Part of a small language model's weights: untied embeddings.
Each number is 128 + 32 x the weight over its row's rms, rounded and kept within 0 to 255. Layers, rows and columns count from 0. Numbers have three digits each. The size before them is the row's rms in percent of the matrix's.

# up: layer 6 MLP up, 512x320, rms 0.0633, rows 148-178, columns 64-127
# down: layer 6 MLP down (transposed), 512x320, rms 0.0471, rows 148-178, columns 64-127
# gate: layer 6 MLP gate, 512x320, rms 0.0647, rows 149-179, columns 64-127
up148 109:112142108096142168077119170109127129076108179079205153150188108142196152141136164156113112158146094115187095136130091165104143094125102132091104125183109114126119117046159123211116160111101165
down148 108:095106141183111097138148139127104137172124147103143112114126177152106133104170177129155112201157095117158148102136129145146123167131142178079099120101119123138063141143084141094091163127140129
gate149 094:157180171112112154161173155151141129127096134113105179103138092132136170141092142119199159135105124095043125098136142111113178157071185109192064129139103159169094140154129157112121072151115119
up149 102:126126125160100137126089089159111203153169121097119137122177137124115145127154118106123098089102022136128132172089141122186080146163145079119163130126081085159175134174095102107164156183128114
down149 102:157109152123165085119116100093116116093154163137187135130075147155105146080151103163100084110094202143140192169099152150109202088133129152114122163165150110138076112076154082136107137156070154
gate150 100:071085146089125075166107106156105136102154166141125170082175156144165145125147171137127085115103115147132139090117134140134152122091142121068144161107137110189187147112096166108177128117125121
up150 102:144152148169070131143139139102190100095121103102196152114091123097077049141068084159141102100152153136116133161121096139108100112105181080150149126095114137146055108158094110097135111138059142
down150 096:058117134089173086146117103100099115111129161116037143093174081138117126108151136097101126153104069179095149137089169105089104147115110133025129116160151137022175178105137156103164100120135116
gate151 112:103129148117094151157148106096112150122182091149183168136146133125156146176137168161142118109132208121094145099113084135184178156104135115167152086117138112148101124120161137119160086140120108
up151 116:136107133075061109166157113120139135144089089137184144142157127132143119114149115116128097147145117068095102136151130148172151160179083155169155129177192154196095200110104063159183119131120113
down151 107:120113129145136156122167140161050140109120113143163158076143063141164117169087139190107131121169106129171070118166098171137157117164124082125137109165128085159186117135106186117132159119119138
gate152 109:162101110145127067094074133184151147196123150135146112160112127105101126168183151093167118090129145063109131087121132108133095131157118119141062125139143073126097080114152164137156169171152112
up152 099:105134171117084131085133055115093103099125129108154105120091149159141149136119162113149149174057153123172122179090107119117113101187086180159177148149110125133084147161144150157122114153091104
down152 104:169114076074178129101083185135110165146108151132154173102122088118125139145125064121137157105181116105126181149142103120141139118151182152131126182105153178066107112092146130131168125186165151
gate153 087:100131125154142056122083146092127135124129160107155139124184132142096115141109133128115141102090185162127068179121094081138092107080167160133091126130122101152128187147125155045103096082139129
up153 083:060102107116193124120164111174128114126130115182086104113157190143094146141114143147144113084150150068108157151170093116127145036167155130115133163111077132096164145201075151084181126110110168
down153 089:183101156101083100129110045105095145136123149079152098157064097151177158158167091057125144111155132105072154093111076174118133160156110102109155086132145130166122021152103145145101093122165128
gate154 100:142131164068110126172122211103111096127126159186059145106172161192145135088112088133177201114075170120033144137118099128149169115151086132093117190100155161135131121086130145096159130102142145
up154 093:100095124109158130184114157147149129154064129117120167116106085076125150123167113157073083108200088088128160119147167125116129159100116124077193114140155120122131117168090146146124157104126160
down154 103:190130181188098110163156103137098140190157139127131130083150144126169208097100100091137130138117149161140123145188102136100154119121131132078124176120108107171160150171129106145155100108149118
gate155 087:064084061110139093159106064125112090034180149119120142153138090132140168157162100082049092177111098111178108105138119197155083127124106128175164109029149120126119166104181176143092171117111139
up155 095:169152125140071136142123121082137085108205148136168122145143113107105190138145123109145136123139120087129126135171078179126146121159152041132127174127153168160168176094090105153115129193185141
down155 097:121091129167144126084108160126157103110132192085099161115098127159161077134080153132181144089110175126138098140119062149052101104095081175092088065139129084120091138119121123172151131152109089
gate156 099:109124055119097156099126105140132157167121081145136127111153139124119167147126120184165133108111120206175110155104103152179129118161130106180135055117129122183165117189144146192113085131150170
up156 095:124101225129104080126137179168159139082147105129130118192116126087138142153121104073109103102143104133103112084050080160131158095099116150119134133086109128156115123188163135162172111119202123
down156 092:130145106128196171056107110204135161144149144144117090075081134154161122128143161154146095135096181178138175140138087102124101134124166141210126177141128127157111077134126154159148110145116139
gate157 108:087118138141158093107075135126141192100151097140140144163155122130114124080096103144108120107142078103164114168076148107076171135145099130039042127127115079132145173133105137112119100133183140
up157 106:106104099150101055141128065102184156184160093123153133120078072155077138085110101131136210174153140079059159079142146134123100139145156118080116122113162037121122109146108103090164145119123134
down157 100:168121165171168176147165123125132164128151163135097177179130155130170158146133119132081038078117125100155151122108142045143092123133140173175064101112167127140114118069081186106105163133152138
gate158 090:135108162066118173124075117134176089182088143129159163137129143142147107147101173130117131174105151125108097150106152139119140098068136127167145188130091105150157131151130154103092138179124158
up158 096:161132145171113095137160153100146122168065130175195206128203104139104128124103189114162076061148174099111127152128095127094110106108090205099122112116092198153127127145097087153152085146164190
down158 091:157114117146109128123186126165159114075136126145140069115152167130138141093164114140154171171100121130164074147139059133130106145159163100163101111104137083099114095182122124149128161095092101
gate159 102:089144121151155146132169107100074107144114129170103145149134127088119114143128120158072123076084197110163138133178162149082179141102108176156162122153144098122144103093123151133113157080145198
up159 086:184171111069125108159137153139132089088150130107138108121090074126162106139140083086114162129140034123092095133096109133152151113140150112118081097154082175175116177166103107098142115177175047
down159 103:119138161121138143132172137164138088106115095166055120121119074126184083113099093149106156116151174117166112110155165110080156153152157181126100092135133114099144110130121173106145066124176077
gate160 093:116132121103113151162139160122191146128111111098160100072094077107085140057108064169133173156127073127129171080117091151160161035131135178124086130130119089138126126105159163151131110126113108
up160 092:134145093175099157226147155104132064124120115103156091090109144134130174107128147144122137135122066114127061112115124112130066142087152103132111147147083105158121094180135191151133191202107073
down160 090:130097102096181103144130158117088121087121106069175122213150148172107083143134146084106064143099182117083099120167091105094095137114163118131213139167142085134122138124138141160106120184105100
gate161 100:106124130135126151109188112185127092116129130153091117190112164125162088177119067149120082143093127166110045123109165090130113136139156157146148139144130097123145075150139110076124191157141170
up161 101:171107122071081142118135191122149138147133147088161111118132150141147143101105161130167142170104116116157191102157096144113175140173115119140160168127095146158162123138086096147172130100178077
down161 099:156085138141131165071172095112099117122143069148084151117084085127120101159155177089136129138141137122141091161148129179114069098083186109121117149089123095124110164075157195124111120150121138
gate162 106:119144158111156066146139100103121102107123076150166166176121142163150134134134123148176101103145155139149147158108096149121183125164097134091096074177058137121148095092140157137152123180095104
up162 121:129145094147107168132114109142072122142131137150140162101133098120064165125055132180110139170144142143121125155096123136193137109082127175142164145087173184127179096189183179096142094103141155
down162 112:159076124067130112078132118083162143091091111145082175146116151215151079140186121148140120095136124116134126106117107125113097111177143161120093076161158115142116158108106086139134109166106078
gate163 093:130178105131158152137072079089111120150072119135115142210115063163153079067174113059097177084112139142153094114113177119152174069152119181142140161176183091124107123147129119110123171117138120
up163 091:111155124126133143159144130116145108081190177170111133164147112103119079118180165077087077108176138087117100154095115136157131136145150151171099086149126087170144192122129162126101126093120220
down163 100:177125091121060146063144114125098112158117104161137105129079111077129123096088134100125168091110121102126112110071127140085098129180078116140118092119160143162124142141158181069128126113173139
gate164 101:116147111152154105147132166168103117101099180152159103177132165098101054100118171112058135121121147100113123126110151122112142091148112135095174117109139153119176148089225137187197090173080131
up164 100:141098088142093099148105144155140144124143117167175092153119158091187080082152100068082154136142144114182149118166170104091066146071094106147139169115157157085090133110187128108141167166149125
down164 098:130123134140136202155083150119129120079107151135141136115089160135185150148144154151104121141138117067075139115113174138081157094145138094121082140049125164126158141131149170118144079155108144
gate165 077:140121128155146148079132148114145121126057107118157159099116141111138185103075189116098144164087118171113121153137184114190139098092060130145105143086115149144122105116167134126144137146094086
up165 084:109103080144148150124165153097128065103204134174101155122131097107096164146158150103106116170102170093128133164169133154114170210108136157135139110133131138044135143102117106161124117120128103
down165 084:178137119105121107077091127129145125129132128106130118103139131117163096103114120166133165164124089215208108142127155126153157040184122103093133167167132148122138130133137181111158115105146137
gate166 107:118142088091062171089178197113094123101125161173145189110132135133136091111082133118119144100151129101098163100143113113146151163139153133105109156061087145149099156149118162116174168108167113
up166 109:143126095127140084135127130163157110084141131159117133059082104137129131177180112178096134131143155205152170163083128127118105112109137108068214088116212117124137119101108085107122113110118127
down166 101:101160153102120185143115187075082083159125115146182047141123161116148100108136164098140139127090098103076102188118166179148170078111095173186052119124106130142124082196151156137122152132204127
gate167 107:106075078137101120092116078140075185143189105173091127103079126092105102107115145082117063084142121178141158107124161119170141111127119089138087125120112127129135107178151142125127106153109145
up167 113:148115109131128166083140132105107097090088137124130120134112054103098107095136162103165165100125150106151146132175196129184099169110127097107091157061140116136158125164150112119176138174136101
down167 107:041126160136114133140103149149165091168103092147157110165169163101045101134056082028097094148098144100115164104105126128098141153158085165187160130156124157147112135108158095094162091137086154
gate168 084:124115124166103091173130135147039163115131155136130126065177126101111188127150076153077102128100107117104174143104134128103112131138086123092148190156109135197089157160141117104130166080150120
up168 077:144164162119105078134154159103115111088119100100157137109160129101088183187090102118110114118172119157122110114082100126178086095184081132156134119143138092154184127171118139114133095148173159
down168 088:147124123152085150081142157076121114125098134082149070155092128136138112163084151146137139176158126130134166134094108117129115083140174097188137120116154102064154129131104092182168050191107118
gate169 106:026157058113071111122152075158131106100103123152161146148106079060121093140122117156140108194150145168083119128130096084124070164150118160140102134177090107159101090184161140116062120121110142
up169 107:149104102100152111179092134079121166054175122150173104106159126089069193131113125112156110138168079117124118074085120156173118107138107132116125094126137134177128127146104081105102113159108145
down169 099:153106143124132165039107151143167098158141161075100107181168161184160042117085117120142136092071151111182207100105149069142117186164151089094141111074112185067130127106102109178172149112135195
gate170 112:101111106135108154103091124160097150131135077196144155112108085172153170124117084158123141109156120128115145080185131089143154109113140124135189160209092188175135104177116151133121177169167130
up170 120:110130130146086129077146123096132073191136127171099140117093114116141140085116132109095132123167148109150132189134148149144187158145113144139150148198156160114086106168123195135088186157151170
down170 112:094137138146196112210112136135131158115126126104122186133125035097082142138125093098144072158149134056126145144173121150166216131082132138159102093161030173107134137096201177152131098159098125
gate171 097:136164118101108101120103112110129097116150219121158134119153071116166148057146123144175149168071119165125125144057141103194118074069165125121135146134100147135093163157080144093175086182098111
up171 075:105097129140136099108103105074111115101115155112155134136136149105159167063148090132179128151138078128090135117066176103240103103071183156111108101080159110162106154173103188133105078142090107
down171 097:086145089149172148110124147137148161097097102128144144138153147138108124154154155103137120136165147098148086140169227041128108153181054088115096129054158030132137176091131086105087095138142143
gate172 128:110097116121117149138131205124115142110125118135096120145128090126121023145145121096083127121079125145074144165191147134125133079082134123083092122145124138113084059079096150149113149189156152
up172 139:170143145147111141114202135126129160104080118185088160146066031127113116075151093137126166133148110156138098164189124124127095132082174120093165102183115109143048097146138158122161132125160113
down172 129:127103093161170142108128119158201163098161121175123147144120163149124164152132119141221125156105112185147105123101111091117076154105076122129114133129106139165116131107089168096103136129177132
gate173 127:129167142061146125132137172168115129128152095162119102143149101165128109090165098114099089124075129130116114141153135140189135146100096119093139124094149201130163183099112081136153094095152094
up173 135:088090147139095182121176164143120120119072117143177107136164131102093171150117069092094169046099121123121084134094178056135134161150168132143143123143016122135147089151115107093097113198167199
down173 116:070127135156144139107066191215081107112102117145192101112160123193173132085121081092129132119114172147117121085169127105067124150127108182185136158153030176213106087164114140116083135105096171
gate174 115:074107156119148137164101083144163125053133098138118156151109130137113108115112146137145169096183107112088122122197147148167108130120088085045096108108147116116136132144127136148153128140137118
up174 129:180091179159092116170138102079089088143132101135099172116085126103100081166179099133134145092182123103117137117132093141142154178141109136132144101101141138155129148101099152131117145075118107
down174 117:073138090181175156121076123112160113129158139145121147128105099117130116095172113153099097119112144144178077141108077197208108074070145137134130142104070116198159150108134156133090110087187111
gate175 100:139151119138064122121139098119150091110116145150076124081123131162100115055163110096118124096120089171121078159147131156114113139137117095157114157068095124113104146112151131085142134093189121
up175 096:155154197097198176086128124118153189130129128158121090168164152115100159081150137141165076106114201143168110105118127105111128166114193181123068098039147116112180094166199096109085041163118108
down175 100:082081124090104128160123105156136160152163095138100150142168123104161104144158179098181108193112185166139174145112106186127167138124065158105123063176124120190107109058112075076110106187145129
gate176 068:055107091127117110182169142119144171179137070236111130140107115157169115073148158124113112133137111079159118153149166150124132105131075158129094163155117134127142177162120082156136148160147157
up176 069:100123136141154170173113165165128122186194149146123089159113088148141100123097134185123121149160178050133128146107108149164107160132170165122122110176161165099167089097118104146155128085143069
down176 077:157087105172140053088106146087124104089075161152108065131115152150168168152137182144106143114118114128103113119122150114148115085166112159147170161173078142147158107110078086116169107067078109
gate177 118:108142113132183152162154149163126164126104118141147144127139104179111149061091110129169154169066164158117137153083121193175173143123175163158104125090173138161155102158154103140164123104149070
up177 116:112179099132149140143126127146112103151115179104145104123100090128143170087185155073133158127129128150086135106145132119118208198087120177130062132090148123105199137118109146162084195141217123
down177 114:133094117139150146066071116087127157153149081115089073169186147060103094123185125113130086108175086125123185157145204100145121081152053134110158171130178115097136164119105121127096151112120111
gate178 100:071081077161158129144108130117131168161130089145096141233086165100145117147184067138135123189082153101118108120121118153144095132133097092179126202167105101083113153133168072135059113064143124
up178 095:084098128151137105122129127129172159140116098129144123155148123108100125167122115081127143118112132090166143160110118187108126164137136050152131150160055146036098118139117097123103070102140126
down178 105:113170146127117209115063098137112103148116148161125140085132164119145111106101068086180071154062103141113155112160113050054167151161116082045077179072097146137112105100150201139182087115119180
gate179 090:066151097135127082126180153143108168085104130134113140111129102082134099174059108153116151138131066084074114130146118100140144096065130133098086097162134177094041129117099127070112089152113104